Weights of a small GPT-style language model, trained from scratch on English Wikipedia.
Size: 8 layers, 4 heads of 32 (1 for keys and values), MLP 512 tanh GELU, vocabulary 2048, 1.64M parameters.
Architecture: RMSNorm before each block, tied embeddings, local attention windows, value residuals.
Training: a variant of Muon for these matrices, 124M tokens, 4241 steps.
Each number is 128 + 24 x the weight over its row's rms, rounded and kept within 0 to 255. Layers, rows and columns count from 0. Numbers have three digits each. The size before them is the row's rms in percent of the matrix's.

# layer 3 MLP up, 512x128, rms 0.207, rows 20-225, columns 0-31
107:111176098153104134140136115106096117114151160089139145123102129142133068186121126131141133153102
107:079115104119099113167128126122114141145149131140128139139171101095120165105205157110136179129131
101:152146102137133139104104099085113097151151059110106091117117126135123166144117125101129142122138
093:143127108120103123075139075119100119097168115121117131124142131120133134123121136158125129171134
094:125108129148135116137104135138129123095164133148106129122115097096127163078112097126161146090146
089:125149175103056113125143109137154116144191127106142124112135133136150137131127119158137139139141
103:144114115159114133134113141111084142125165125139108137163097121119162135128146150111139123148093
099:120108153129184113126153087099114139121141175141112103109138131172100111111119109130122118104142
098:179136176130146098139140127129111135103118103146136119146121113178108121092140088156140153117101
103:131163152141157102158161154129161100069150121118191112135121160115139128130116148110176119130131
118:146164098125104100166196155170141146138146092138129109102151116159126118088176143105151112129123
086:094087079129128136120122118146131147140134109134113120154130127134133125159089087136127101115147
106:107145125148118131128146127160087136108114126149150124129137130067117142137103164115108148123143
073:141125141159134134127091122126107133140146111105170115119117095122122158151129106085170150096108
105:126128170140094188128172123135137133123140104120153128125112118125158139147180145115117102125121
104:102102129144140145151088150071142156154119131126131104113124139140103114133141100145131149114136
107:130145151138095143145074171105118140175173129115113155112118134137125123104120166093125144125137
103:134171086147132122127108143162142113143114135106173153174106094120139122127129168148105127123124
101:169110123093114130145154128132170105134113191139108119133109085106127139092132119122130141121131
098:088145132116121099114150161101150068105174090110145125149156128157117126098149131106152105160079
092:119108120117139181139136148120102125178142150110122138130125142098079157137150122148137124069099
107:084125125147179128151127115138119092149134104130099153215154161154101155109108134090105110122096
101:148128103061091106143134145125130165131145159144154121160093132154154126094089166140129148127132
095:107145094061132080119170186148135145151128088167134141155123085143131119127121138151183110162111
097:161150145111156151125147137115135126144130108115121127078136069115079098098122106158154159085124
102:126115141063141094150131136134154136131145153159142085149129114131134098147140156133137126090129
096:147178139114168153106108139091163103108141135139125158091137119129084100120153124100146153158134
105:133122179142133149093103156113143091122142156149149141137131146097102122094157116138111127136098
096:143144096147120108110138176102130121151137060073136135130154087161130065121169106122158157135106
096:122123149111106078146114130109165128121140098117089100141158139157174122133097150149096131103140
100:157137117123155116148137101151153121142127133072128140088138175133141136103097136157092125106097
101:055129143091115094158106144125123148156118140080138113116116136091091132111190137127111131139156
102:152161102170112129111177113152109130145114124164114156152085147118159139155097138176107121127130
102:131136151119129096123159153112123125144190112107113112091121154150116119171150113105134119151111
096:101128103144154097154153157105190147141118160092106133100108087058127110111140160157102148115113
095:153167135087154118108108084104160090136086142136089083145115119154042109166112148113149111152164
106:136145133139145149125160084161123092132113136134148097134145133136121131149130149135134172060161
100:154104090110132119104115099114148087171150118135090123128150120117145121145126108154118104129086
091:155142126141112129127106152088139096143100148083123129131176168114146129120103151161124144080122
101:105081122113128151100116107128144097118131161158108139146118138192138165105152133145108163093141
087:169116174133127151176150125121141117174103085102140154163199138108082119135138118153093147131110
096:132129143157143112121127135093105079112158131155150124137110170120149118112105133105147158149120
089:143134096145124125121127108173158143128182120133110141132117129084135155125178136129107099147136
087:125113090153152141154115140083153133162116120113113151149125122157135174153157117138133113125105
099:150175123094098092105163175143144090145113097131135143166143080144132127144100136120123100138113
102:130095152118129104125161126089129111117113141131152099167120119119122124093121154177105132123115
092:124128090120129134104146122149120133129155161113145168146139114169132152156134094079121162111107
096:113185119112137131152163137089148126138110110152154115129132142119170106119144150157149148140106
104:158136138141134110153103116153121115136108136126167151095080136124125135139148138084131063130126
088:112123121080155097113116131128111131103140149128110086129126141158128121114132098145093144111143
105:142153155126103093107120130085115117116140167139152133135140143158172116088103142122147125126115
091:139129179114120111127144082133102105122182140143129114149144117131152115116160108089115144146119
100:130143138116135076127155131141109106134159140149136099137152117136133105129152128127099130127152
098:133116116144155114122139134104167138137122137133148150121100125118115140098163149141123149101131
095:125129106114117168121135155110102093127123109119102138115154130148097117183160123140135122107108
096:140126123132119110125115141134224098117104144145163120105124086106114105129098159145109089127100
093:106098158158167110133119105114132139139135139108183084120105131133098097159109135135143100149162
096:092120125119135121131108147139107154151137130137145082125087124168130138108144159147122095135127
099:152173124174109121137153154140170143141143158122147117109153160152152152095111140154122132152123
110:146103145106126102169162158098108114122143162142150101129130120142090101125098111128169155123130
106:164112145131119134131151168105134092132138151108141136154115122151085148127121156123132139121122
110:140120073141117126170147128162100113119173133140124133128153126127081117130147139121108139154108
107:126098113099152115102151138099089131120132079154122120113158152071130135128128139160131101182088
101:154134102157143084102115116150162104155163126114117136144104149082096094116152173148159137147133
108:176167103070144149123149097151138102114155131108140121134110107135092125139146141097133161142120
103:160132153130076093108132139105152088099171103168142113157098128149114115139136134090150165122129
097:124110189116134104133131136110124114144151108114076160145125120093093137125156115105142148146132
089:086154151141121106133107120149187089166129134137128084158119145124091131117134140125141110109146
108:151122159164126099129124107150126097074099134108117162106101188111159156117131139122132111106114
091:154154130082122130086139195139150126150161122132156137083106125152151145127122101130164121155161
105:089132126147139183129112141155093121146118109133118145109134119095135108127120143130151178095122
100:111138126155097128113137159131145104158144175169134163100122113135114123141160090129118125152099
106:112159122100093108133148144141141119097150160115152160166159094128117063154108155120133126157120
101:175110136119128128125133156141111169133106145154105107097102164147113167118142106101160064138098
107:131085131126126139166143143164146099137130104148152103173134152100141136128183145124156150133144
106:108128115146134137136156134128152116128169113115110108122105162080123150136196109107202112169125
086:132117080099093093131162080120124133130157144101117159112109104139094140141133136175118115136164
090:095101142105124093096141129146125091155117113136122110113126092125088116124114142140131161123144
089:129153137124125120152127136134129133148110110173119109154123171104108078106112175110078126129136
090:140122140100132131112122157108107113150127088166105128136192092147131125154169140109119139129072
093:105122124107146104103152193157118130148147124144169101133113116135106156146165094162128135128155
106:155099147153136122132112148129125116114080113119183134161079103130136151153128149117150159134084
102:118163078119148135110159117081144154132156114135068091156144152089132130146123128172138121123123
105:128140105114113136111119095162095121103127137161136106138068133108162099134178140081101132134119
107:115126130122117147096109129118107138106155123126156107107156102165122153101145163141112136166157
099:143146158087106125127148102090136122149116127135127127123116141181161113116132098119097106125163
096:124106164158131113102124072086111162121099141108066138137106106111128092172090123124146107125133
100:122116127156150100064120112107128112083166091131135140114120095090122124132138161156130151182103
100:174150117142129134138144166105143119145113167153134091087072182139119137117109168130139134145152
105:143175127115099153112126090118083074125141107109166107153108158121132148115123174121084136161122
096:110189108106152120116085151141107120134132055109151125122111091141131147174103145146103128149138
101:120141113154196134100163169069147098122124087106143141108124135120121092131122151116106123074130
113:082085137130140127111091072134118160076123115143107149163171126102154081150167125120094162096110
091:124109139178121149111096154116164137133093094162155124177148130130146156136119133154141169133105
096:137145125120137133162113156132098104142153139133126135153164140145154133069158138110164147122142
094:114123148117168114127120115132153098154170147126095110141148116139138147139159108123101105135090
103:088120111133112136103130102150127138095121109099195137107100129208136112145137169168131116095115
088:136147166120109158131121199116092175127150164145096159133123133129080151120157116126137100163125
102:130138064130133098120166140094132119101124150118122158127116154089143131101106115155099115109111
088:121135099147127112131111102071143077140156107106117114119115086139175144170135124138138102130120
105:111134100161194119094120142145114156111112152062116125097126103169140126132137144127163145140092
092:122115091141115101172118139126119122151153108071136098159124108123136135138091101180136131096140
106:110127144111110064161143136128104131130139160076109144149157135143124092128130118114126112142115
099:135091100142110068147133111128085124096116145135122141166151156088124103133103141168100158145107
093:153155148131129093120131118129117072084131107112120130137126164123106166096177152154137139131135
099:121117169069131165140101114121156143118114121182085134095131107131136136166095137116091131158123
100:142144118154147151168137137119125115177088094110159097149140125136152120143115148108105093084098
100:139136120155066125178166113118145159116091154158092135089102145162116133111140158131137098167099
101:117150107136122141129111111118159131137149119140118082162071128118115112141107148075101147111143
103:136089127097093098128142152124125147086136111130169131142147181112122130152149147171118107134124
105:127141157149163136136143114122154122143116152143180132100103137133100122108105148106128100130077
101:104114111146160095126169103131118098125159145120131143107125137167122169125125134117079107123134
104:110156117136165105094167105078117127105127085143142125090167071117144130104159099080109132127140
111:097111096096193145114186087150120145129100137136181094114159124117117116185103129130151159136120
092:140122118156128118106117102124138142096138170144154127124150102100158159086136128173092126097098
094:103124158105105122092193142137094140125149118188085152139099175115128151101121155146122111151153
095:181131124119122126099129117122144161130133130135091071181164140130111136105182138131109127153133
107:108092127068151101120060095146163076135139122135099160175087150110155081186112146125162101089129
117:092125117131154143149112139091117120110133109140093150136117171098133149164089154138178176108106
098:146114084129171120123128100124116141136148158134121116136070127160098123154142124141132111140113
097:149139111111105126123182127172117139108156163116144129161144129153091144139174149146101101123145
083:125117169119124154162089144153140120107114097103137092126090109124153144152133135138169177110116
101:164125115126147106151123148097088124100153091123156122097129120120164116118156079116175100145116
095:112127156121118109127077121161122144116119123135112141082106094132136124121104140146126115157110
095:133145173102143147161124134122137139119097129146157133119073147115121101097158083119110121136112
101:182146145114116095153147128108131079151133148161097089162150109148088125078183110111143122117113
105:088149154123138163110158131132150114122151127162139073169167105143122139142096162131130119136073
112:153109137120143105103137088129146129108133120122154149124119112142120118149108137161097120092117
105:164131141125148134154128105127112078143166124141109141113097109124107083122124144118098155089110
101:097097128130142141111091181132084134096130138094144137124124153142120118128143145123161130097098
102:105108146117162147111116141112103093157138134147078155145139148089080131099160114141141154109118
105:154133124116145168112151174135133119077099112119135161123129146110125145141109152134120158120102
107:147135102133113088078092175087113104112095129144151094176124142144112126169139113129113128140131
094:181131135137131156103184111118104114131136144134118091152104116094171120099123117086107159160142
102:139116099087129134105106170152140143147150161120136125133115132134116145089131144123078132115103
105:187151125116125143078148081140120149125120124152086165090100130096129121104140095115164126171113
105:103136089113093092106139133139143126114107096158116143160153098152166160131170119110122178104131
104:136152107116059104132140151117128155122163096143152132154055112147109130156170150150173114144154
094:057119127128107125141167091134142152107141168095142118164119128123137154177161133112108134119100
088:154126101087127091113110121145129094142147111127147157116124098100112161125137121134123153123086
095:090091126135112116137134133065166113115118130127126155120152124141129148132132139133101126130086
102:107173139148129106097116094118118106136127141122147167096095151160104102119149131113142144128103
102:146077145125158126124135125109109121143145138150170121116121134107153060115127154085127145164098
089:128147135100094117176156086149115129145122108152097144072116109148179139148125110142098105095134
108:152124156144165169110154113108140105126106149104116134134143103120120127143155118155073156127131
098:168153142147101117098136143160155114162161155146130112191100112146100107132137117137136081142138
104:102096142149141111173119159160123152146143084137127137154147115159105134143127138149147107132111
097:133152151129146125105137119167118128146117103118146132125125134147147092135160094126078131151156
101:086166117123147107098149121149138109109108156130112112139123123123123098110153076134130159176094
090:142164120136102085149089110096114132141138138165112101097145098090139146103168133147128159087151
104:144100166114132142164144140123121112119139115167117083117132118134120113111118136143133140084121
092:107149129145117070099140091140143129134113099092134116135162109106134126095109119109124116115108
095:125119129109132094129079151105118150149130152108080098078116087118115161107122110127147151159155
104:146124114138127123099106143155105130152134153123106123103115134137109101165139136108159137179084
091:153145100134097100145121115099118143137142113120105112151112112146122123122133088137151138119149
108:106147112159148111134117142117132157100145115098118078127114157097130178155124133128095138118117
087:132150135128130091173118146102179152112166100190105143122108138125095127100088158120145158115102
090:117136093110123103146126133162118188151114118111117157117153136155133147111077153147131139111105
105:183119129137127083114117189109156151116129136150096132117149155086105163143148140125132146132119
105:154103136137127155129102173114147142088135095137100065116131141154085134090122130125085111152116
108:117120081143174117151125104148056129096087089129138127127123125140122075150140169122162136097128
103:111111112143157161124168136127110109120126144116157121123119138134113091182089156161124138167148
102:100107123122158128108145136149148120107106146173139143105101120138092123133132176149129133163166
084:091119106148146107084130088095117128186085103124110114162080170124087150096118099126107123153156
100:167162122136147123080149169109167125123116138194122153090135135123110134148104156120150073144116
094:148111102121146088116187176114084158105148146126138098131140174141124126137117119125136170085104
095:125166104133130167089140141105078098159174123136104133096127128120141126112142133111129140169137
102:138176161171122126169158138105138121126130115122130110149103116135138092098149149072137150158122
096:092142106185140126149126138095131152120099157142169099136118093159116103134106122113152129105138
097:105192088128116128146108156147111161169129108143183135125114145107133110125148127102148131124132
084:115139167126114115124159129168147091116159106094133115095115136105143108128163128147157125117120
095:142107144096158086126112103099158113138168163131129092133122093117061128091096111147160156092157
113:178116113141139097112143138128164122178097116137133107093146142129112124178151129142158124122136
101:084142122118128145119191131119182098134097106116132152159150109163133173137124134144093159111135
107:132125101107135124065099090071079154135102115141153139126146139130147087117117119187150135132125
091:143173095187128124132113117095134114103110133148101127123136161085129142102112127131122132127131
103:084084123105126147121130104111145125092117133085145105123133161148113112144150145155098155097139
101:132094126168168146136134126100129161171139119117130073133079132158148114120116159155117095136109
100:135112107111081123100122110121122147132105139144125106121098144098100106155148135042163088139136
100:104164102115140134135172120105114123072112119162136161104101151124117118137142150155131139135132
102:109194116139137107109106070129099126163136126124107122138064165088091118136111186135170123105116
099:095142147164119098145134175149138087115141151163116113155157105108114141113150136149136158145149
105:136170088139150116125126132166155096126128133103159134152140174131157115123129143119141099084109
095:160129126157141152144106120149061120083107111105123111142124146125104096108113123129081128102094
106:138094154158134137123171120163103139112184131126150123128108142084110110153096145094089102153092
114:127134117122116103147118181093158139174116120167142132131138130129154126125114127094154110106146
090:108138128090081152110170108144123086149155117130088115103137136177149137123167111174150111105113
094:118125152139105151133095125170120118088144137082083127172125078135149149132154127089133168127091
092:130164168125136119151140141144161141170081159128135132137098160130108141162085153092088149101099
098:141138094148162132143128082128087150153126147126130074129131115109109085137145130137139102128128
100:161130148111079102097101139162114148047154069080156148127124127128127145118178122130150102121127
106:105144115160094121136142155160090091101123119115113117159154129116100108126176126116131152104104
090:127146183127164138101095150163148099158137124163099108114147161150112130119156121139165098112098
089:118123132123077140130101134171127098122149112119142112110095119115097157148127114143199143120130
099:133101080133168117151125109098102113136131159130164171152102133139123086174093145144140127099125
094:111128157132138120113163113126089141180157114142130113185156127116121133105127161136122116094115
101:082124141147139127137112105145140104134141139103130126123136169190097149141131078149115130088091
106:126155157113117121150122069148125129156167086112120103165146122101127131116160203184092139119112
091:141128104128146139113133102103138143127139163117093134086112127111133127083179086101145125153122
087:105111123158148111109159142148190096123166128113104101133136100117112103130106176128166142181108
094:160154112135161145164179115127080156137121125126100127117129165103133177127113119151121116144134
109:137100135119137096125134143111145153125153131113149131108094180098110074143151132141158094174095
097:094112094126122115135130080139141125108125177113138153116141135118088126139114154114111115152173
107:115153149141114083185147166125130122153102147061113135120157118116135141153157149159187070118084
090:133132143106125081145101124120104157162105114138108112081165127100090119082151130085120123107117
104:108148093074133112127113131175101120111168159124135101115153082137080101160131148157129136163125
# layer 3 MLP down (transposed), 512x128, rms 0.223, rows 20-224, columns 0-31
104:104124127154140112109142165145119120125149125155091135125095118107098150127130147122169132122135
105:166113125064121110160150137149163108178130161133107116068131173139097131104133150143096095144135
101:121120112085187148123142115161120120133138125142136090090138088111117148110131117124098146157133
092:175149134134131162137100082131127167144142171119112099133115119150125120107105135110127115141136
089:119109131146107105107107118145118119145140121156131156152143066143142090158130161103134088136167
093:126136170127097115120119105134112121172119140114102141130152120127123119110088094122119136144157
100:124136140107112156139151154155096099082125145183110152155122158110155174127168105140110135099146
097:129093124120106104106119117135097126137139099119119136134161130106146146140142166144105104109100
103:141084134130108158117122117127130158145196149086130180127197109132116120142142135133143126167105
103:141114127161138123153135136098124118137102111158109127109119131154149085115141101119134123147043
131:121145112110123128125113103147168145116161112135093127141155121112097149091139116113115138166111
090:118111117143104083172117125096146120118149155123136127156144118122142162159138156085120152140158
105:090073155145159146130097106158118140159106172088099107099116113117103149100158083122143130105142
091:138153140131125114120085133106124100121099103151134121111125158115102090148117128119106133148078
101:096098119135133151104153138149137143115173154143067119141158125103146113099126135091107149140157
106:152141115125130107113086122167157145176144149115145117100126128145121152157108129158138099151162
103:096130133109080142164105128128092155118107137115144136170150125123144124116122136154113138142137
098:100115126116163161140176112136127148086116168113122053152175136141124103132166098159108132112178
101:078084090119106141139106135144130131102116144119094142164160137135124122094164131147135140097175
089:173113132126164128135131097095142122125095138161147121129152124126091115117178128151116145112153
092:106154119102127055126091150144127095116126150132103153107093154179170120141106168098098144159111
103:166096123116116143159136179091091111109127195080131163146146130139098148141140190147120141138140
104:103138088134140130125135092104132106146106112133102134122121134064089157156155118136119069096164
088:130109073149131134141111132118087109136127130109132149160143114131107155116104107169134145083145
104:132147122129175114123106131090112109140133127160138168129091137090135140140138107164102120128085
106:118137124124105142117121129197086126140156093079123134099102108117155147103089163067147128125101
086:128154137128173110131163123093173111131131105155141118140104150095139160164130109071115118140144
099:115104129112128114206119138136119108120084177143136070147135101121164114157107085128114146086138
096:127109153092112157115114075107093109155146143154138109144103136143148104137101157131156104132117
093:168100123081158121154103104157132138102135148119099123109117128093104118113144106126140140130153
103:101106168139155123075130144146139131099097132144108129132147083125109121121138094135118152139144
104:140115103111165120083114131155132113122123103098147141106107130107109105141127134097103088130129
100:112124096126136141113105129097153148115136150165083134145122096127124138084100129106122160085163
091:086126114159165138112122107161118145130091138089121163147119104126090156090102176159131153088153
100:123130151124108109098127114150148152111139124139110148169097143153117151120133162116102112152131
099:115132103111065184128116132141126099084149141121147145112095127130130109098130148111114145116126
101:125090148115140185148102085123102146140100085078121130179133119129120161148143148134071157148102
106:167091085154113158125121064142150138129121117151109139142166105124142119135093126132108135172114
092:110125119142128148133115105173129132110110110106119127141149104132143126149173135138148158084114
101:109113087079144138145145126101149129112108133171110134125183142108152142123137126155135138132085
087:131097151119081145115103115094164105130136170138108116136123109153129149138110134145148102151156
095:150154123139088107128151164124101120075136133112151106086158129098123146084150115139134100144143
104:138152129115122100151138147211115161081129101115134139105153114103174131126126097115099110126172
097:153101099170129137126110121127138132101092180148140125146141133146156150130191128104134094126131
104:125165139126120156135161142154132105097151096124149155145097107060134124125083137143134095141119
106:149112093063140132120109116120129142116116148173148122141162098146162126131140160108100152137118
087:147122075091099112139087122123160140136130104151133085134106137131121140142154101117133135143131
097:142072153129141172110083132172118138134098143145095127114125133160119132112128107146112113145119
101:139161135108092114112157143137133117128085162131114146142076135131157129181148131151154159113142
091:136123081092153146103112118174104102129122120150110126104175104181125176112162098113135120099138
106:165126169110127145115107133131159115091150143129095117125179118130150091126122116090120128140133
086:138138121162128112132131127114107110097105143150172093095162084143096109153136113139135129125141
121:120135103121150124129128146242089147129159120128103130126192136122126133162146133143125115192167
094:103144171106130145112099127117111101115131131130125103178132108143138077129145127068123106150147
098:097136121116151116111149105132146100163135161124136151138103131117104107149171103123110114126170
101:118127138140094098137111132149146169132174143142169097099127116141126148113058165102121129151163
091:084121150089123115097151156149169135078104169111125167106107165126134116140142141117114140148150
097:124066081091138087101162137079151099123114117161125133121119117150110090083165105169102169115150
099:157126113116089119163145101124094116121124125082094124125122136110172134123121136171116112145132
113:161115129128106084140119106088116135142106137121146176122132077140105200135135098160159111112105
106:115159104119149127114131093120101141119177089091154103125116125149139127131141116152098089141107
105:135120162119130166141125152113148091153118166167114095180160127113154126079138149121127143109117
101:102129128163126114119144133088120150111144146092131141099130128120112132133117094118141136123127
099:111115135112099139148118152167082158151106158092149146092096115142133154132114098147110126091116
104:097121102145149165119136140129156120128102150126141157102141124116142106141121132125187160125142
106:094104142140137120129131117168141118168140167116112156120090111107138137085147115122142125117064
093:134143123139164111105130159144144128138158140165100163104108135164075133127132163157146107137147
086:141136153135145168118091140125107128115085120127145132137113093108092072162076107140107122095142
107:127145063152096145108182144076103156143118134084080094160142103115111110142136129115144138156108
093:092136134143120117145087113143134149154091097157158166136103134082114130114090129104097127127164
111:159128141074100144155120150115127111092148114142166100132111097078148150108111111106116153174069
093:165142076138129093148088150120129128138102119164145111104122078091114107098124145108147163089131
096:156126097090112134177124114182096126109105152130155075144125147100097109123153092150117076126105
105:074157139090146124101144127102132159119094178143121124124131141105097109131166133166112095128145
103:167143129156134147124144126116166146144127130097092132134122137133104147081132129171110094148116
096:087143122102155128134114108130118116145116165137152124146134116168131151131150117138078137090109
088:119151144119117115138106097118091131134152089119105177108129162126111128079142162104139143158105
103:131112173153125127137148122146161111113157138101142139104083101147061122092120095089126131124114
095:121125150149106142132122125122146153114145172093161143102143110143142163192133097117180129101119
090:119093145093143117148115114155124140179106101160143130145128131134161122133156136154138124117083
098:143125168123149114166121141149125175147148141122117112143134131134114140128165121128112138153113
115:126086140148160147111119158168114148119135090132114089136151143121166105162095149127087109138097
096:116114095163126153115085128138106115134113124111102143159157162127192164125141131102141104127090
100:063131158120129121159135132099120131150146132106099152152127113140156113135078093144088129151110
104:119159107107166117164160115144135096125159091168143152058126127147135127144096134150087119140128
091:094093142138121149111124150188120109131113125129115092102105116084086090147127174131118093131131
088:144125093179111134160142141154132097170144096117137120056125154144107142123152150122138093112116
104:117106139105098104077117138157125110163125146132122117074085112166142085142155147129074124115144
095:137127126105179115139127150098106156135112104119199140113102150102149142080101076115161128114070
104:127125127149112143118126134046121166143139152135122095164072143109127136137097122137098125152152
100:149107170158075134122125182144109128147127139117139140128111110143146104115125125142118132117127
101:121088141088080126159098139087121132155139087111121119134165130161144136090154124116146159148142
109:129137123093112154123090112135137116150145154146091132137107108123116143104169131117130173143106
101:121167126151073099129140140105127114167125090143131083096111139164112145133112095121159149099122
100:134114093158143126107102134071117138132150162124136134112122109155128062186157113101137119113122
099:140113125183108125134140147124127138140116146128159132123055147116091169182152121121104099121116
102:138134095140146110106155110123126096152152181107113130129119150110113140127115065149140092155155
092:129128112159147108120153125088146111103106146074139100136115131148167136094095146129165116129125
109:142066142165132177091146124150128150142089139135101096138108170086124143152195104138112152124141
101:118143108174150123125128100092119075153163098097148124120132114138172119132106136152110113114124
102:106147104118105088096136148158116080135071112138103131158100098120097163126141050152119122146157
091:121123163117106137155126141167189143125133184173121147169137112129117121129155102142125099133157
100:129145132139132107116103104089104088112123142169141151154138099174118147105109194139131135110129
093:129156160156169104161137138105130124130107128127071099169093098100138055080107118137126117154122
098:143094105111127158143142107131124139119121160141152151054145130119126125106081160152097133130138
095:092133120135131139091130137137157120114095147110149133121159115142137090146135157101135066134179
100:083141156150109122133126113122118186127146092214107134102118113096108104144120103116156098129149
101:194121126147130090129121149087144154127151121201134121173136131178149144123144160164122139159118
109:127152084118111112180120146107125087130140101118135101129184129149142153138131118130120097122149
095:121155109134139153153154144087139115139145173119120087136087084080170156100111148100121141099119
109:158095097122151137142091152201160156124132115148073105104181120107135127153146100151142148146163
092:125127127095139083122162118121166058106105122131115127126153092125139135146131088126094089163131
094:108168150111098147108116119132137111163177096126117122123107155128128132109129152093107105096097
103:119129111103147172122138135156142154137109132185172121126148115124145115095104104143132109124095
092:118160115128101167192161136129127143126147126129137113115110116077132119138134121126150111153137
086:096163178121113146106121123085156131153091107091130131154157136139130130102123124134142130115157
098:120104133126139079116153117128151171095132139126121153159147130119121123110132104085154136093153
097:155141134102102155127137105168129075159107118067138145119120135195138136074145133162113117148180
111:101131165131084161124128160108149157132099121119150165124153179120127133111116136114154138172099
096:155129148148128115112141148129125100145096201134135157172120143116145100077133122121118129131133
099:113173108106121120165068118160079132115115153096112110123129135138117111138142160132137142156114
088:117096121140136123129101104115159118082182115152108138089127138136151123132103114098107168158115
094:067115159114073134104085082122114144107079149148095166081150118126138111132117144118054140090187
101:117092192142103131123145140152210169092142118102147152098122144146182122090114132118067118124107
091:127153119154160128131126157098114081084115135143087098136127122134123147122155152132141137135094
100:120101103125149137131096142117137125121133117101143159106110146139163071136155111109078095115116
107:106147167118138157124146099103128118067088112095100127126125130096149133106138099085118122120139
103:126127093145115152138127142114075163145092136137186115122129129172151147114121117100127159176102
109:123133103139126158104143115135155150114086144089134120129131128099095163144148124155140095144139
105:119118118139080139144141130214150152131166103187141163154062147122147130149132139101141128162140
102:112101098152113119133121175182105133153121107145110098107126120164141154118119098151132141109122
103:174076134137159143113133130140126109112144147142191101160097130105144110120138172117126117108136
101:156156121189143139130134131152136123147133107147119105107119151134145116106139098138141134124171
097:114116181158144133188125184110149082142108089133116113193115134130126124127144137100164153096141
101:130087147111115123109104107095154132135128153096149134132110118128142147138132089113144119120111
105:132155146115115144171109129092180104114116129119141162114107126127130119139151124082119137148144
105:139116144098149130118099152130112103152142160126127141124122113159121106145079124130150108114125
110:160083151129130132159106146140121132117118117137117137100133120116102103130132131158171119104103
095:123162120128151138142113119156104131174149129143160137123132119139115085108101098151132124130109
101:147126113114102124105152131114162145083132144111161167151159104131136142094146131128150150146050
093:186115129067169122166119077114160125161136149102160151102119116111076094129167125141146162110143
104:155137101160122112130110090130123138129136161158123120159146130105093139120147153130125108164150
102:139155135108125151129117120096139129164142131149140135137131144186164160115167131159099185127160
086:108143160107132177111122096124162155135136184104126114115129169168093109118125141142136094077131
102:118099150153153146142131128135142080127148082141119081145140143124103132140122125153101126125078
089:138138119134136129121079144111156101141146128115086141116132156129146094169121134145152148090132
107:117134115157150097130131134106110134174124101099102128110139129152128152074080120132136148135106
103:136148105166144124175137099196147105123166149125169116089145146122114102125136116110124144110153
099:134110105142119137166166078157127114110161147144106139127111138174174128149172092112147133111097
086:137138113169140139120160107227157125125092178122143131121137110151123100108097142117178114173116
101:137132085112168123142107113108122140152093115140151106138103186137145163141148103140125123166137
092:148109087097104134144129125122074127142101154162131085124117146153133116096137174169117113110114
098:127140116126086098141125111100107149121135198116125118111100094160130149092084141133118126157130
101:055142122134154130167105094112134116152117132092077149112143143081128122133109119108117114159140
103:127149156128110146147116123120113162127121129138117091127104172129149088102140113142149154098146
094:103102141132091150135131172122116130103092117150135118142113136113116121130133186089152116118139
088:136121082156117143063174115142115087151126169067145129131137145139110133115117139134140145168139
087:114159137141135129147157115121170163130104109122111123134142120113164145125134152129082134120129
101:073125141115107135116152125164105113150137119110164180118108090147135117154126147110121124140178
096:120078109137115117127146095131118134101124124132131129196144109081091113129148108114116092131141
105:103117107123155090117150144123101131104126119126146118160127094102121078155078142099144117111114
097:122138110086138122128179103169147080095115113110150107133139111150111081107095142110090102143139
099:188117130136143138127102134131101147154140093120118121118116159087138111107141112104104069136134
084:129131097160087123144143102099130132143150095134155091140124121105148120115124145103129111161100
105:169126134098150133087164109145112096136149145131140146087108080090132167108116067147154111091168
096:136122117107126115095171132114171059171128141170115162136118065142148119133109125131118118118092
093:136140167137096088144142112115130109139111154146077112092155145103121122132092078156138155125203
101:122189121108138168148143132153122104129063115159142108147131147099143148149146108140141188118129
092:125160144146137119142128057134133088106106169180100131167121118153104161096172115110155114143144
104:127142142123071115144086125088177196113136150128105095152145154129141121110117150135116134176163
097:135104089108116103129131126131168140122116077155097115086118124138108178103117128123141090165104
100:186139157145111144125135113123165112130107087096105130160123146147108142153151144082112099134131
111:124111118116117121121139131112151141139100107157119134114176081166139143090162129119094200082161
103:110148154108092138144146123136162143097169162151088164115128143158139176129113132127123186135124
112:154113147142177139134115152139112139053163096132117119131166138086119125104149133154116133099146
091:136120144110146097156150113126123166142165145137164122143095113122110170110145101132127134142107
092:140125086113144067104141085181121100156164132125147116116152141122132135121109149137156145146152
107:142121155145154165113087121135097140139128093096131132153120113155169048130075135155132143137124
110:165138128121088139125105138156128134139145183152105125148156164111133108126137199102146142170104
101:110141075151162111137152102078107096122127135173102138106139135109146099114128166106130119124130
101:112106086141146133141095157148127087136115161108133141115108122099151159097107097121123163144161
095:140080118129079160144131116164112111112117113120127107144145160148140140124093135067136098112155
100:152142083117123135148140089143135151106133131107132081119084133115138163151146142136103134119125
101:085149110141131115138104139128136143141136122097125140148111140142129122119182147135160133086106
103:099143110113122112132148157107133108158155149153111091129087114157154139143108113133189097123153
100:162162142097111130138126112133109098151142167125126089097134097129117150102127069123106138157168
093:168134114137114122165109142114136190102142119118134123136150121138116170131121159097131124151178
090:130194130094130107102136149129137125122135152136155157128128149122121143182117139115098121115152
087:128138097056102117152153069127149130116140132157143123074156092093136190084147143125093123134117
096:102090121115122142151160184146153148148127120138155107071134178120161140125136152157131141128136
094:140147124130103157102141160157154119129135143165127119128096118143105123073116152122122122159122
100:142145131121112113153142124133105108115124098132107114085102111129125166151128112127151143157111
089:133128154170140147107118113103101160117176127117138113125123153177148114121121134076160158155094
111:123123095130066139156143140130166146103161090124134137090138153126148132116143138135112093151110
099:166164118145171139114135156161169137130152114096136129134142123108145088099139151092132136123129
093:145187150088123126133144136128168112129145136131151153138139112143140111135172115098142140098136
101:125185102121141144121178148142107114114122127122138094112168112121099142137107079103174141124178
100:147118112061124133097113102186101102158110148162131118101132141120113114145180136143116112148168
088:114141153160119100155115125096182103139152118136172079148140121136154090110123090126176103093118
114:110112155121108152089110118207137075075159128134127102136114141109093128109079124150119101140183
091:114090132150117119177144124134112106168146089149116131126114078139133137122139111144117096144124
148:156115145103161117122134139138129142131131131171104151083135152114130128135164119153139122147147
097:099182177158127095095147128172146169119119121104103132137110064139174108148156122113113130113125
117:141140139087132159164147115121127147157090166082103130127125132147167093172154126107171110072116
097:116148122110128212117117139149135144150121148119145121104114133110148156145084146166101142150139